Weights of a small transformer language model.
Training: 192M tokens, 5854 steps.
Each number is 500 + 50 x the weight over the matrix's rms, rounded and kept within 0 to 999. Layers, rows and columns count from 0. Numbers have three digits each.

# v: layer 7 attention value, 128x128, rms 0.172, rows 56-63, columns 0-127
# o: layer 7 attention output (transposed), 128x128, rms 0.151, rows 56-63, columns 0-127
# q: layer 7 attention query, 128x128, rms 0.215, rows 64-108, columns 0-127
# k: layer 7 attention key, 128x128, rms 0.217, rows 64-107, columns 0-127
v56:551579536552406474460474550485498474440548507453476485522531477436543416577414463515562515527415477514468528474455509503522568523442454624415519562371484564520449520499574391487426554425454420593560501553592512453494471463471557716496535504462466571536485490420397614529592490448524545518498544545570483419453487504499445468505498485491590439405510487515561483468503511519498599494437
o56:459409568473520457477494454436484467461592513539583471358536551528500513612445460489485505515535509569512439525571524507500551428480570426502498466595564474484444464487477559528473515541504518485414524472508476526554514522397398405418583523491498573387556603571541420540543463418523581527533472429535448447525350556561492542481398419484541481475485486450514544547506482480525533517517
v57:547586525587566419516530612479491463480520545475499549388508408553625497495469566522521541371448535554438451528547466547490447453483485493467526472476482454516567491491501574560503525429534478497548650575446468475492511400482509501597518496529417534448499535515568483583585450498527565471472590448476544596538415588474564566432445442562459591504451464602471513435425510467510448452509
o57:438584518469568522584446453543475479435496518570497516565511524487443508484515396435473503475428418461518383452408532414534497486499486495541501490563557532372472461495507495410438470558473497497428462501585447508551564523489473505466421363565463470459472529534459489502362566455523463530555459495530580429565511483428473482520511442463448454474460462499492523504532478499435505472575
v58:512521485479492590563429521545479543527416505506502479442495375571537506483573471532451504508563534589428491480429429470534456495465579558480358444554548522570458481467452551505522515528512465474484485525575541404537512499428562509504518521490543469545541480533475476514446464522495474489433569493466518499562487472487472438478545468513571569548483608487502552507590532545514492584525
o58:496477437571547506490505484499494481542485509510528494627496442438507517520381516429501491493590404496548471513497499447441532419532469521496535540529534518579480558543514575456530509424448503469526471531467515514455503573509508605548481458507432494416545544557436520568555446569425483584478548500461552514432519570523504518468456451519458471578446563509480485449449495583561571475494
v59:518437515520497560485512504477463488435506454454517513510586477498535499438552515493524496554469510551490462479534494394544483588472544491512524491572551524602546527565514457546435449577464613503539459557503500473534459503490469593461540521498496493499513489421578424528564466472519460560603450530478485514511509441519525445488444428440399516516552459506479448545578417526570541497485
o59:521483452529484519477563544438536497417525492544510504526452516493527460441433604550492430466505511551530388393466538456484480469512486500491491501460528467421524506457596495465529407545487498572518531490485541451492494464441492497545546565419512417557487529512509575452482479468508472544520545475510478465429447553558480489599491513444464610555543472502533499536540505458533590514506
v60:544584465364415553452562478566510393580517508550534532375404607424501473476495478566531519580510501435419492507563451607486464565519573460455535581491595532526489474555526490440528399512499624498541501421491529440520472393599504547484469467492481517490532454524467521507550536442533527572575409524472572484404454460539503459489445492565575413480537432515421503509544339494603485474480
o60:364416533386485460527554426551458552494467474533594459544564507563551558475516493512534484486459511522549532581480528494550513453453469527548498518433430450498552487502469393493394501387448474493479458507508504473481458517499431488538580527453542478495493542428584467437462388482540433477486533476447507441508506551502446493606512496513435493530571462552567528510509617427485499476507
v61:382482540551519492562464518444534562378552541481389557486615489600564579558454447533441577400414464490467476503458456426495439577456583445529538428561406433534508473400484477532476594457536470453507556511442541545560419400481344479539566425510581537510551529575481549567396454521476513423544548440521550604532490574499532474478544496491549469421534486481441600443619549524463500510494
o61:486623485440523565482464521490462518581507568418494585448573492491504560474492560422553484481563525484575540485503578490517500462537585422562449430602508619501512504451441552571458510561512460514518492431589447416595538499592543473435470448516423447508442519540415455515525564575499540527522502481498482472524565555606414407530482550471490503527473502527531490439432524473498499510468
v62:516428574593444583548443473531562459466496441438519488490443408538413516407443551481469580508490412454560563431475496524551486562564449481580463450494547527563486517533583531495455536466534420540520447484552544502458435548548509585547525554539488597558568500530446579459503509422422513509521476488490516536510483529509474447514440466467515460542493533530458464456521421496508536520503
o62:541529430510507483488457496429460474503463557442572496463470440478526402487515502424467538499420565500517473426534517513470477405431497525441532548557517445527513496578526527479488501469462554494478492443455551421537554513453426440526550542512415419484496439517465477557507428509546540545505488438489457479434466488546579456473498502539466529532546553516520503510548541456442447533595
v63:510514491568557500495497572543466530471504465474484520471537464516510510551526499541510456531540514565445537523513518556519430534469551407458490471504420573479467330551527458493468462512591468454593499502494406554475517472564457612512486510426430472509506491514484442452486566536488467492471509514498563445518517465394517556474522460504476469560461484405552437452475542451500537518548
o63:486552570501531484475500466449463359565550485529501528486492510514484451533514407477505414496500488466483520551447561497453459536570394445497516443532514475456458579481518428513467499484472525461457515499481557591526519531492470492513525499519511418497514508475404495424458517461437446467537482563549386423567554514562485581538460462433498436529456517474491492465450475457500457498520
q64:527556412475485533452570466492471442429523527457469549504516608547413503486520523379516514526567442574553560476523479573522518430505530461524452480568556523536512503507532560430525560450431499534515441454491479494508478504510489392507562478531542488617491481471516504482455498518428498448470541461490480492430544494497515519494486484486422440461517541420549479510551519544573527524561
k64:472456491524427468421494460477432534529470550535497518519470515496473460522561511479561573544534539501510481521504480456548503575517543547479503509464451501511536527538473556542523452469528494523488537479526470481537471547470481506548481568454487442515442593498402532452466532523551478506499478459545488517519491459522439494409479485465513550505477476508532490452512444521570563490442
q65:444476453539498493491528564548511537513472464477446504451442518574414587524532464403582463506505509472441463530607453532505460505460487464496461466467619491462479484475465535490485488523549502511489443496581457456542512561502499569566530491455507583528557446511519497574517485453339497532484423384506519577528481503488538454457553486502492442600532477456469575550461353618594553509500
k65:516490482506494554436449569530491511498442493521518424460406445476519460555487487568485511621530478548471484495579507481504483567495432579476527527502540499557507508546566443520485460507468566554448522511483494501518469508499633450419488532495501507436500481476499545515515538546481495481492507447540484503499485542554483544533508476469454516485483428448501541500533507496457542570489
q66:461435534489549587532551553504528527492412526484506455487494531418536612538508508518529527522479521507492528453476449518501532515548485501498486487476453492538503443466437507509549463556523500497562485518578465593530521462525579527524442475513447497498452441527549492453527524483462514438597429470395587512519523508532441488565560451519511539522461460557488556527480495505616441547458
k66:526570486511529513490468506493445515498511492523482452473450490527605457499559486484448575494499483484494564491498464525503484481445460513516497518498458496543461464545499502412496523538444473513471514460517501497452536521496501447473465480570514508523493474447512572482528493450488552488505495551498475542519506473483510509532576499445540459455523506469482464543478528442420449551625
q67:545505528464523502418492363560550505536553490457534494462488492577480517497534520531542469510483547545540539512448606542542496525517488575478432555556449513505537469467471531485477554595376507458560476518523474577528555510432436503522523488501529450602451453484533551542498527537505546468523549502531478522411514496456434363536508477566471472456505532536481471490474589469481413562444
k67:503531567449442503580558479429502460451588492466550563468551569445490440431539570477498462473485563492516523471508496545656428496463471500521536492488503484520507521497536489526472536511486540532502511523519576498470501538479398535496562451447516455451511430471484495544511542529462494462469558484578453438477510521431606430506519556477496530445507489532528414505509532454534564487506
q68:483500550451420476537465516465487429430555480497574483559583568493513453460452468432421467479491441411570538529430518492449578480570490433470540478581478447487516441476392536526482447604417459546555524600486548472467461375449510483506532443500419454546487440519450487603511511623690482525616402634509514529418488466441512570506394523608538510481492530543467497556494580440405464450435
k68:566500529519487541549479478475468478545495518481463542515527460499464481536546541581481516503480576571531548516533473474439434497495496579545530447539451551431512594548505518438543500437567499507531410441422455510452522530505434474499404481488499449516455493507455513481458498523498436452493536516484447545504496601551494493530495497459482494542483498463460450460463495514620515458523
q69:385479430537482406524466507565429523512474468536570571469416481534534533496507440486474521534488483531555500511473499486484460536474416415533429438471627514485466496532572494446458465357560474512585493540585461423480401558485415473552509573545501552565589456438502476524521575450407453469532495476514508459473465529466608463620535541489478461461515530540547461535531577523610438529437
k69:530536524502521509482455476452514429499445513451513559520572503472386609516578487584548436530467522432537478435526537474515459453510535547455524468476544510547488509604505430467525583592499502566471516480448564519490483459484515500499562568526552495553507473505485511513560489540456427493449526506511408491541488501472537473568462479431404428516446481519533435454478500463431595438552
q70:488529500548595470486384425436478333510500539459409511490557534435552501439443529591535477408555468589441534479510484499538590550457487581475532527558408548500557540471507484425491569514508533469466533458482536537447492516562450576478545500466563530480460518429471512511510429511549532520491549515587542505466488547515525342538496450393472480455576501531463473393501478477412487448498
k70:405498509487395527524505525469444535524536465471485432513411555469526473522506467418503578517488492509495489528433565469516550545486434473506386531472505488478578441466478591583467458399484411482586583523533465510548504523513585553507508530459457451476457514544552531522510515498469585447523441403512540479457559486492456468362478455532521608487488506526507527593551492509569553554440
q71:540554494506439545592532499464533522435478424498468493535524516547505444454443522559530582525528414499464533567511487590507505411521518553511487498500459543526451510495494466529455490551435534476443580489490605494461511403511506399471516424487454507492536441509498456452473501521611455430511580532466405602544520447528484573528441525531541462458543540455540462534515439585520498461468
k71:528519467539464508443457528509504545535534457539451425512472504479513488538460541507463598515576445565449478550512494506469556494471461520499459542516517480473482537489496513538502452425537470495437446496518467466550559520521544504476480479527455529507439561508504490405454469491505455545504498443454547534494490568578480489485539464524452482452523478461458510487571546582496480510499
q72:553554456533520467509470534517526490475511507567442392488450472582555496512501426474523529540438524415421447477533513416544478542472606488504397417534522539408483398467572452528484518499553406496439530459496510515463550490482443488508660521451485579420508477458493497520476481535480513581527586484485582481481503481535510353461527519427496576527504526506501610490438443540490575534540
k72:512522467489593552523508482547436452515473586434409471443511482478486485445474480476526502427598479436460482491417461478486499528518527514466459456578555529463484495525496548487559507470511490474472492456490544457497566532419501498501542503503528527514536442491446497527515475494462491542481563496513518501508474477538537467490524474538436476453491524524518521509491482503431453465465
q73:558532501486465478486537446450498487439466536437534575548397476481508552477534498578527458473549512508524531486516496481463469552546517545462541624520491461559539471472525483438561472581545442508512573556443514492501503515436526510508456464504492415479494448442450511462511463520514552501548453521520493437545582437490475437473549455582479394586493397534452457591571476459530511546527
k73:472454473481425517554510522491546464497599479513484526514510499434477454415518437399537519549444578438569540578400483512559457587508496497438515517506449550485568477422530514501436452481460530475649568599570543492518447455504444559539518497441526464510473462539424481585418493502552556444453439549531483532438459472468489493493498484558489533507545550528547523535474530447545434497508
q74:530470554418447562522530524434525527546597476522493428525601578450468453592468538456516511566489452440450518479467559528480549419590543556485511465472371496420539536460427462612480411625408491526537439473478537625509536436433598468478488440536432495470441481564599501439445557482579529477476497405372445598484584508539395591343519532579614507480522441496470514526515506526473524507499
k74:444526540508449584555522491463532478466497507502561527499516496467415427447537483582462447489465490507505534626539390472455521518412567509398515461460493510487428526527459466506498469519512521487456441458582454508496530554456382517522528427474459474528489511451474586517445489523504515466537507538547468415472450434513522551520554571503443482509514554536450447471552480501434441482499
q75:472473455538469505530494481461499471489560517541480426485489563459461441549515456414451454522355472505581500475451523423530423543514475510477403538547421490456562561460443552502442501551433472547654503471487399528538477541435519509610469484473503517514556431534486504577505544478489468491492522495523474433534468542512544523522511445549543582456405523528477512562445537458463539524563
k75:526499399566464494440533566485502514501465470516520589486515487499499539491510562525478474552414500513519512463509558452449489541511504482568518467554466497468585479523502550468504462526521447603534464605549437534634483519489562402489544519594430521512524533469493448544503566478467542445497506518565567531562482531476487535489443526494494478501490514520432468525496409478517596503554
q76:504483524506553498503586504529508437565501454508613585382529523481506473463520542391520552397537479575526474510494414532513486496488480476505411457549504454508559436470435537476425567473406441544478411514499500525483574536488411514513447545548547446444527527578482501541447608450530475516568547498458490497591435562403501444434463530458425467464436479456476532498437560464471531521475
k76:446469547493504521505519511578435507495539589510501573498499492570350562463550480478402570558428542493611522500496458577563476485423561450575492484566513426559489450488541549485482514379512429542500410521525402518554549498517446515499497476535500447526474567491534553585445536487451470399474499431576493504452582519449490444457553556549551545506419470483484474554445418524567492481478
q77:399453480503450493455488431464558410595466456499464481512493500438441535516492504486397527488455500502453495575475517460428520459480461416449541459526427589580534550463402566476438494484491495444662486507459502494494535547467478560467489528520512484480548537505434559529457505526541535441559545519523564434459425488537529536517514472475450486481513532580556523571446485462454473493543
k77:498503455490482507518480457544500514504536433566535499521494436389454478510536581509360461550444496479446530527524464489490588498473537514467409459459520469511552452532490588458405562410462436506539476538467546463468508586475586549544496469509480475593476541476500543473453453520501498320517487520576435437460533545509530504462458436551529437536492523519486518529505450456535517580531
q78:452519482588585583537516498470528489471523468473496454494440508496494486506508490403518462495489461545570434471501521525527492522558466470530452496503490490476479471501460497499479458488416366431487555526592529496576513582481542503492502502488463495513538478518566461521466429473539512507548527555552531522482547513427581407422544535568499564435382527466577537506500474465543538545521
k78:473421503533469513453495576530537487517338581478413561515437506461456495514506504437560451486408471538590453400505474471454512627438501478439450482603617563463495423519532466519533540510427461508468473477571372456482536568510436455515592402495459601510554416425463578490440550562458495577521442517549523448503432448463544447457454521519483506524422479458449412483484465513510535506507
q79:389596475462541382445525460557509433496572499501497539458457499520514589427583548433575424473465490546558474573511555442545375497430491450441400461531558555427492436623600506392532513434512404427483518515452434444442427629435462549546494562510577591540605536470507572590580492479382493473558479480486545396414525534436518590463482563451535449489536599522484561543467512492627491500556
k79:553546511441486526525532513509507499446535492524478441518619553443572514512513529511462491574552584495541481485442529503470555514525549505491557476514389566572494635546512569476498515534498583492564403489511504495536510490476371448492457518522481416514476507570495496481576426471452433527458477525599511511516413470483541557519426467443425502470524592442413573473519534529500566455480
q80:432619552468415479537518483499488527518545492479522462464481525603412503491513489503497531503586437494509512508593426490491499522504433526452475485439465508495509525533414520490448438459426457603517525512488627508535475479464548546461530494535464455411550447488519473476562547506469503455550499422483493511378479489525596518448528531516525440419557541461504458518480552607545500556458
k80:504555500413512581538523537548510457518485513564553455495378428440429531451466490463481461425460529456569445504605418527476439481540563618523363447508542477515440530537395453575487439539537459544465485400527462533583453532525452479547468555527472539424533508397470488433503613476435509515564458408424473508500602464594524505528483461484558508578492507528500502496509509532467495521432
q81:395482504566488550551536461555478451549467540552548480553599486455482481455447540461507565476462490413481510586495491522508532469486524540517478521504514518548417435475505467582489459497487575417562525469407543412499503491460491458455486495446485525474531469509612487339421524428426503592537472522511506516509455447557553431468503537459503549537474544526556526518503478567499497571505
k81:575529438453522463500565557485470493480488489459499540514506467522523491494487525530522560621430441493538519556471521577593460560543475539533378581486526585465476498542461545502478468475517492493523485426493521449476523520503534557573424418488349493529443523518447548495532415539535473399483512535491532474459521560516533506535479381510466533488503472540510502614506511472505564557433
q82:386539566530546490432564434459461413534459468517569556470474459457534510479468514524441572462506508487555512572496462473561479473551474544487481504458467501531447503439498497555521536411422550440444507542514458430507545456556545489473492526529559486584468527554448470639491519467543530443505490572460531427536551501533526539419514531515519567592518511453501506475508557530452405437511
k82:501598440498487467464495614510479543458487541498558510520558472605469564492596451545529393535468517477455475513493481495492504445431494469518549461491515481525534538545500556461509596473482400410494455494429479491477506520465524473496467461549455442454577503495621539455486465515512447442464472520490516410544503503508424562450458560473474505571467415535507548654427616468545480438529
q83:522490517456494449442548502371474492476551503553514498562519397544524491524484503483512537504524437410536438467534500493558522488514521479420570586508427547429491562609456484541519458510495469584545577451482575492647581511384472481545431466492454525512477423542498540550450471488524558460590466512441597601419542495541450527396469385483522503494471479524553533522528552448525514533458
k83:572539507428573510517526510468597506521481441549514503594510601540528492445531496553497459514516465467420465476595520430535479503604419531475568555511500493387490582511403514644516550501504523484515457492538438541517474583522457483561451601468402482471361400518570559556488538523516530461450442446560541488485520535532438505444482560548525494577478496561542402512510424479521444485460
q84:491508420496576466522532526557580490513470463529536433565569509511538497467523513424557542582477497503483520511502458511527429504493427441563454508487544484437561440463533512607524466533431547546434586521521504536510513402458421557524546485466531521495406430498510552535483350461489696574468473468443516561456504514527476455491542477539449574480549577586553523452516533540472610490570
k84:454483490498667433576505425435494429511480465529477497478566540518504416534488451408552563504414450518461391487491549503515440536489502480478471452580539581480542490516522443471398504507535438463573415560491487472526433453644546499496545568520551492515518493497537484550553453510415565548464560438605598458534432479555542474547516514518470479530533478539464494548481542526635554467560
q85:555465538512420535476507563542490509529557553527561464517449538444525527531496523458554609495534468416426453477520634554548517431505540383479464523470478416443530449494416481578495517508528461493500523520478493461531492426402475449480630544440495526482394477525498480503495607491463473519485479532406452469469562540515519483475510355445532448618441472619594532601563506493427501541516
k85:545438515398498558425509513412573535580479490492440618394460527466460447430506415655464532594572476556441458538497498538495458494588454532446444528478376476505527459516475469464417429529470520501487531515468518527537475447525425538489420470509469411533518491568492540557437479537491583415513475513630513482516575530416499616503507395514460537504419468599498506576547548483453418557497
q86:513559450479484528561446408535468522542461523407527505425595398550478477547531543435491498474509551483530545436533543494518537505501459567485551473547533481437532467539451426487470508546514543520478482482556484430425405505635541465461447470437472413459472557564468431554490556500484563553470503639461519481479469530463533441517525610463433431490443534526572510497477493554555549533527
k86:469631504451487530470508589524452495471533455549468548526502477545477558493521523450516566398534445467623477529559562559506554562542398522464444440567520569502567461490478529556524399504521553447413489476445476472460467490566420413489571487457581479495590576552554529496630461545518540557514459495478518473476489477467532528488545499522550466489484403462513479411460519466529430555485
q87:466549574462566522454438507510578458547522497497490497507462447506572492393527543525484547563468553507491513401433461559464603439565425509469496476517410469425450529489545578515499506594519514465572519500547467507500492500472453573445441520529479582578449512509545546426526481474483448482494372428380483503459499575500463416558572485528543546476572496448488508461427490518559397453549
k87:534515581521514505549472496551546505552528472461560402450593565655580534535564454530481510437460532487512426487449452482496495532474490441533509511458530467401495511475428527502401511485433499441547476523526541555482551575605522561515552433506512516469490546503477508534520518464461436487538477469490405431581407475504531485536555560442423465392440513498524530486575500423506560548502
q88:546475499579511491537405522469438455424473466447478451524491522542509500434529458418574517566410556493514572505479512491539447516522566436503502446581506548464484540489442555534502435379515491514556491436438437430470440548550439464549556452496517484535510478519457508641467557481425574496452526466505512467529486499443585425577471529452458439490453552521489447496471476524487535480456
k88:458478475469529503483470471379517418475475454504480494486564527522485473389547544509571477508479476580497584553429509540505588562535526563479504519574481566526490522485523508479465427415464539439535522485460424368495481455547546467490518568534609578578506553547564538537464472494526576490498482519441426447571431436451480487456488462466512477488554508451559470459436506516422469519459
q89:436462603573515488518559435441497491469585496486504492555354496430501527462632471503546408469446512650550564486528465528578506496513464443438486454468441397482424535508462451387577540547501539508535435520524574526485513583425513475458518493489506531582594502520474447499548491549567456427630460582482528395515498492470486561571498472467465478487407554505563483509459521379481472436599
k89:481494575578478448446556553454519624529532490407546517476578519531536482463414418603522560432474490503421498474655453604454439493431521483529512496513427495472473521555496516473460488592489504456455535476452508569393523568455480569381507449502560556540548474413474540412480470550594494564544426534561367512531562471508475490444458520437490576434439390488518575491462437582501532441491
q90:418355384564529550530516517517566459440422406407481552536573515403527469543532494462484454560532521544578534524544521421458511499476542491449460470490535389486448470490606550437454539416649564495476508497555561479441557546445457485509466582554553459591463486531537552562467462527481525497506573516535445428494504503562479439489430496543479480574491672492533431562529448462493471532525
k90:550437405494542468578438605443479503458534532522476515471420552491443490522512414398463519576458378494428582480493513516515496551488495436507462555532608458626490549487477509463538496491442466491546515493439599396442484513527368531471477528470632498486503521545601473472413526562534404471448533537573384448426481498488562551544490465406540431466523570476478549478442465406513525465510
q91:503461449530486543634596556425515499549488515450512458448451524531496517624504530450464575509487599458471535554506436473497472597521500497499534575576506475446488483518560526595513537514549550457492480556572490522541395544543518451491483515451521470393421480560530469541440538531516516468439369563441443466456452490545494585509501492459495512466589512494486457491563519554549553530472
k91:478498491462558407513587553633487518507496538496485542408591560506422499533458531450477445528481488502530499580422491410464555569504526480457441501498536464553502478453432539505452506466510417436407488543507525497576525562524455430505513493510521512525522477593558501573573565483502516465444370551456549571470485373547532631495452544486549507576563498446532507509517575459520491420547
q92:439454541490459446543481439551400439504514536485469465541482452484504479562438467453534470525447576528458512439521458476490603545460481508576476482485525490448541547495468512450538570607504521562557465454547501516631535466470532520533508591458493488511575472540470470561550561482541455452495466411429541551510479496442528516475506455529487523575526486543443481541507408445562471497551
k92:476497465474397531476442482435466455511487487431512455523478535466471451447530460516473385480430573463459513447487605447585493565521471508550453462424523486475442496425478534495474449448599540541525537519530412656407552550385489561476497541500528538553568466508530499602533519449528556524460504479499442497432578536553469615488496483458443498486535534532464501482527449421532502477457
q93:496531515458541581545537603469472488485508475579584497526523446511503531505470437532475462459506331431441484556401411544540511475497494542500497514479506390433452466469494528493524507550470486508466504544557515446531495595520467500495463541410517492492538542622515434429484484461549459463545554449470486525456573527475555531347590475485597524533510492433566589533452502564549523474519
k93:490524437428556532516523567524510604491484528440478470551549457589465532524536588448487465496554473353468459490521471537554495344444510480492447531514576447574382507548495510477526501519453461445547493453511519595485539528494363518518500511432433505560516349419419501512468528430388488503472447499548510438473491551488533595424547479529488511505526427503518475613558517524525566599468
q94:477560549469486469411479529428473473490475450491554463548413488536451461576570503558468542456487506468498471552545536507460505503446414440471563553510568441483402493569545581499465455536451447513407526465560517503459616551497556517509449478481508540411486479494459482473470461475507538506499477502525486469482480502453462550536459437442515416590424532548500487506513463436550447551467
k94:531508490521511454543578453487636506597513525538454568437515450493497456522530441485434443441520548457431390487476462475472576474519442478480463576496533455499552551478490464626512568524428568497440559466470597463464511531479452562498483513515470554433495441507398494558471454587507482484512480552499490479480541490456473530527532440438553499547546425520452424475493486543544442492532
q95:454498620523499451508461632494459523498492464486521405530490455563541497493431512465500511474582482399430464493490429493502646448549618481470548490404563464468489480440422494600492455519528489462551519441507501486523515513487582467506546600495431527471648480515498420501448503471490472502557543512564410571492502489560513517454550508526458548314432527504591539472513575597483453471401
k95:404475445490514472524520568489468555426470495426465413463387546544527461444502568450510437554498502489451568496500437457506524551480400451575456539483463410477465489476539615576531538526561467501494520432525417514485493526500432520475440536511455485459409503385473599468540486509430533450550452408533491511496462455449479491537503429534632605474484537634492513506552476596418512651485
q96:430614467570512503506545529546517488490411525478510494481471469477496566507476570523572506525473463472503491553537547479462502424464474506462479443529450487566469408486440541479525491492502488544481523490499452498532461422488384500430530560438514465514510528546515550541448418538524464541448540439500510449494440511578541515499481467545554438492439478468443430560461409561636508472516
k96:491569392471476499490466609489548477528461525463508462481489560417437538543539491526455391474494535578437502456489471623498499467439428521471488486488486521506594499558498511427425503412508545543554411399520469524509472488562528522408508525497516493456478490535503430499449511476533502542507566567413532500409542486557579452540508503463534493459484535495550520560494510440507477564494
q97:455461547559489468480509536471437536493535436438478544527506476536572510505485463544592481434534579575485546471438522527470571574444531481447496464502409540438515426559489464439460511510516606491421517494525397428419495511510516444481526457424475525576616519521471520532494482460498438498544444431504460525533492506416536478502466554594468494523480515554498478560504472456525512413563
k97:453551532522434532519514494466477533440535511424507354472501606515482496480378477539557522520511474541439504537476525537438545540404469476476546497612573491499402527578519569494583454504576577548500461488462481572499544515472512500456555525459484543426544498474539567495538470463497460527559550519490538530458500506504460551529581506396406511493463497454391457498465453479483463531530
q98:572395439506508492383484577506438539566492496554534507525499464537568408542610410493564566485487550443475487480511498533480600470530481456484530469481508429528595480374482426460518533552476507526559541511430503522527447454415455542421450519513451461532497576483459489467486509518453554511487461477504486473468417477572452448514523443531482538524491522505610500490469528575493514592467
k98:482490485467536510525560516512456499504400436562494472549450619474483501525515437524482556581508534422493521426493431511565433466523320469510511454520458443582492452524392467530471476558509559429549518481516504526504509423484529603523496508468465514546495586523421532523383433541513569440448492514640461542508431537447461500466563460547503544566523488524424558477461468499524517486524
q99:484515575556463580508552523517447492446518474500591593476477437379592530486528482457630402519444515476476520475557499380499489501439426490538435471526453502504495493509516526546570481523543556526475583466494534492513545508479503466474529516471496483508455551482493435431519521531509534523411506501384401496482481477499461392435471500499522466481506461485495547517368475580557493492483
k99:495504448500493552514481544440425521495557514456493499485499464548520499417489406506489530497457498509524509485447409546430513513603542477553394368521584503533439512476458499553479496509527456441523499505519467508505555481514464455441503593465437472472465458501454437525440362468513579609373500582530504507492525519529575572488457550436436499478449491449577474643515440477554475543497
q100:497539525476440471454512623485521505447537478500482506464498550466423485490491400449474497590506480411432453435522485538493531468534539419510530508610510435507481463471480523650445443442538444510521468508493492527490409526494440423492488536562494469529489530557472481525495467478583460607550477440421533510467490491499407504472444512480503526512482507509482602510625462575455471602528
k100:468454574448545501539508556461482537429472578460453487515489475429528524490509544443425419530441505463381499595431379511474498476497472445506539545474477642495562450425448536513519464554389502511556498576521449533522507493364440477587447501436520419492508582543466572557487541513539551516459455567542456466531438480442458514675535442508527426570509518549516511498452483492439521553535
q101:430430527506454449538485589480579526485435496545418553473643478528526517480485384530428578510418464519544502506445511553537635386433479493475571487492487442486479438423487481466494489463474509515500497485535473474398572506526490461516574499549527520505538439572519511490542548509539475538564449449406602581528499491617499409529588480532559430509590526539538446492480473490463525579393
k101:502438470441441471538434490549496571531457498573517431420507528513487535448470395497486560506539497432450514581414516533610437407466454475520519530581597556586552499532595558569636448470551464520494505520424485502536373561554566538555498413482569456465387491427555526546547482524536505473496472387475545506548457581512456506529507435461447504443472491492491467551481454502451472571500
q102:458459523574472503443454491520499490571496541530471492481473504498433572512519537469606464469464516436443534435541482474517474611473546543477456540498511476504577467485495613411451523512609459479531470537464433465488511479553521546426502418563549496531513498498468491472550532509528476516555506475420572516525506488496531511537521533471522467504600486464465509557497503499447455475491
k102:443457593474444555542489494438543476551561567537532489452522481467521500440505549573477482469500539452503470513519457478566490545509478532515569485483508513486479553562546525438552486466505430575421520447423514456499480397470525543515459495542537493523609479528430410474489524394542491430428461539556485519406473559515426553526503485521534515495476567454501554522518501406510555480473
q103:464563495491556589491557443469507421452583438489431448466510529452517502533450538540450492421551487500455509500429482571528511472535518539511519568501458584465594633456502569488539565490458424502484521390507527494453491494505618519473512529497548511588507455474450497472470480545503457475555397548604461450577514490487413470493531560497513444392475588516521419536467494518531436541535
k103:367578497482402433458494483599515438439560469464483483485542503502439364446508504538527466526448482522549466509457505514479461447459492532545508535469516467536481464542499497457499507486453434477568542472534602507477532516465461407514491544527452463414524484532507508450606576525578452553498457497492494411548501546455529458519539521458521617462456504450494414495515517515518505525539
q104:565370516498520555440463530487531496470513418568531459554582474549425500528492464516500434541444541430515479490511465552506365465585567441527459518511548460554513545462539591531509391516401525530469529482480512556475490459500507571524481494483407510457465542563521425537371508424488519537392496557464560545532488523500521521483527536588532484510415498518486542470422488486510527478503
k104:436452481497471530504487420484492474501519466558427553500637505529420486530573551549518442544433466462472499446473538538569546442438467482501509411516542471483463519435493488559587478569514577507439541539551517409540517431534501543512419414471447529599531487483550555504462495545440589540490459592479488472493443430464590474483495542616452430513509466567563552503432418567512500554448
q105:580490461570495537515493562485482496539536489499539548488561477653555564564550551491521497479446519506492550479479528460360547536485486462519504533534428508497465409460475509454471477429441495462528558480443495452535553478498461518431488531475490561460520428429453518557504453457474447586546501513514441500489459422391500456566498398437449472541601518520507551473481424513519501492531
k105:541451507393558530453479427558535440507448501455494441432507538430441412513424542562502537536458447472542515520520435589477532562480451468477463445477539443455472558514497504462531533516529498545563480461534487421405468547489545521503459568475461534452537578506445332568477467489494452492499470512515479572556474450418407548461614414461495427461492489488515453566550521514584491498528
q106:605479458584584531466486511455509495547483508503496468442502478553579450531467487450459489392512457533560490320543503497560450440508561502625452400423542561571475516521532448514616532512451496508422523547526558498611538572512507379539457512493504588472425480406484487662446489493426463505472594493455501466531490524467453487418437631518426472454515440488510475512480522433493561513511
k106:476506541442464541455461562571526489479450528512478506488513449536557518545552427407581518456587403522444460480497614388400557529514543536499535455544497417512497451490514540575587509416533510497483457580525461430482627530477466455382505572595524494545452557485503465541513469521584526485426450434542550558550511485473561350425585585627473537522444526484515554500499422459588465429463
q107:492436482464408584538489551416550421520514509513487520486500595410411515511457478561558596395476506501533506475472415590518531550500410623485506495572490538541474531582484428431555480551529496562354469430488564448544506464512493492419498579441467435465528555534501377412361491533483543456465441491480518536475545482521486616451502527438503487473517633452484444455558558560561487593471
k107:553572565503478608526613482502412585611414462486484500466487467543453403516581548435510502448452501535499462518461531473559574503397445604498438581584468488573520588468368514568571454458514425499412459475493563532467521494416502428581557458437392536472477489554497492456473560484454484593520516520514485556480596499596531511446578542558566585432524452497572554486467493442527479555515
q108:529518531441483519532594509622629494513504514554516521652517404428423515472468467417526527506488505442492553429506536519450587544487455505516462501542427454389392526464550461500603569471430520541447560529491497507444535497561470492478489545483458397573513498464512467462474415520485465488505454475565543572517496472525534553464510448436474504515518486475494498458469440514505455407470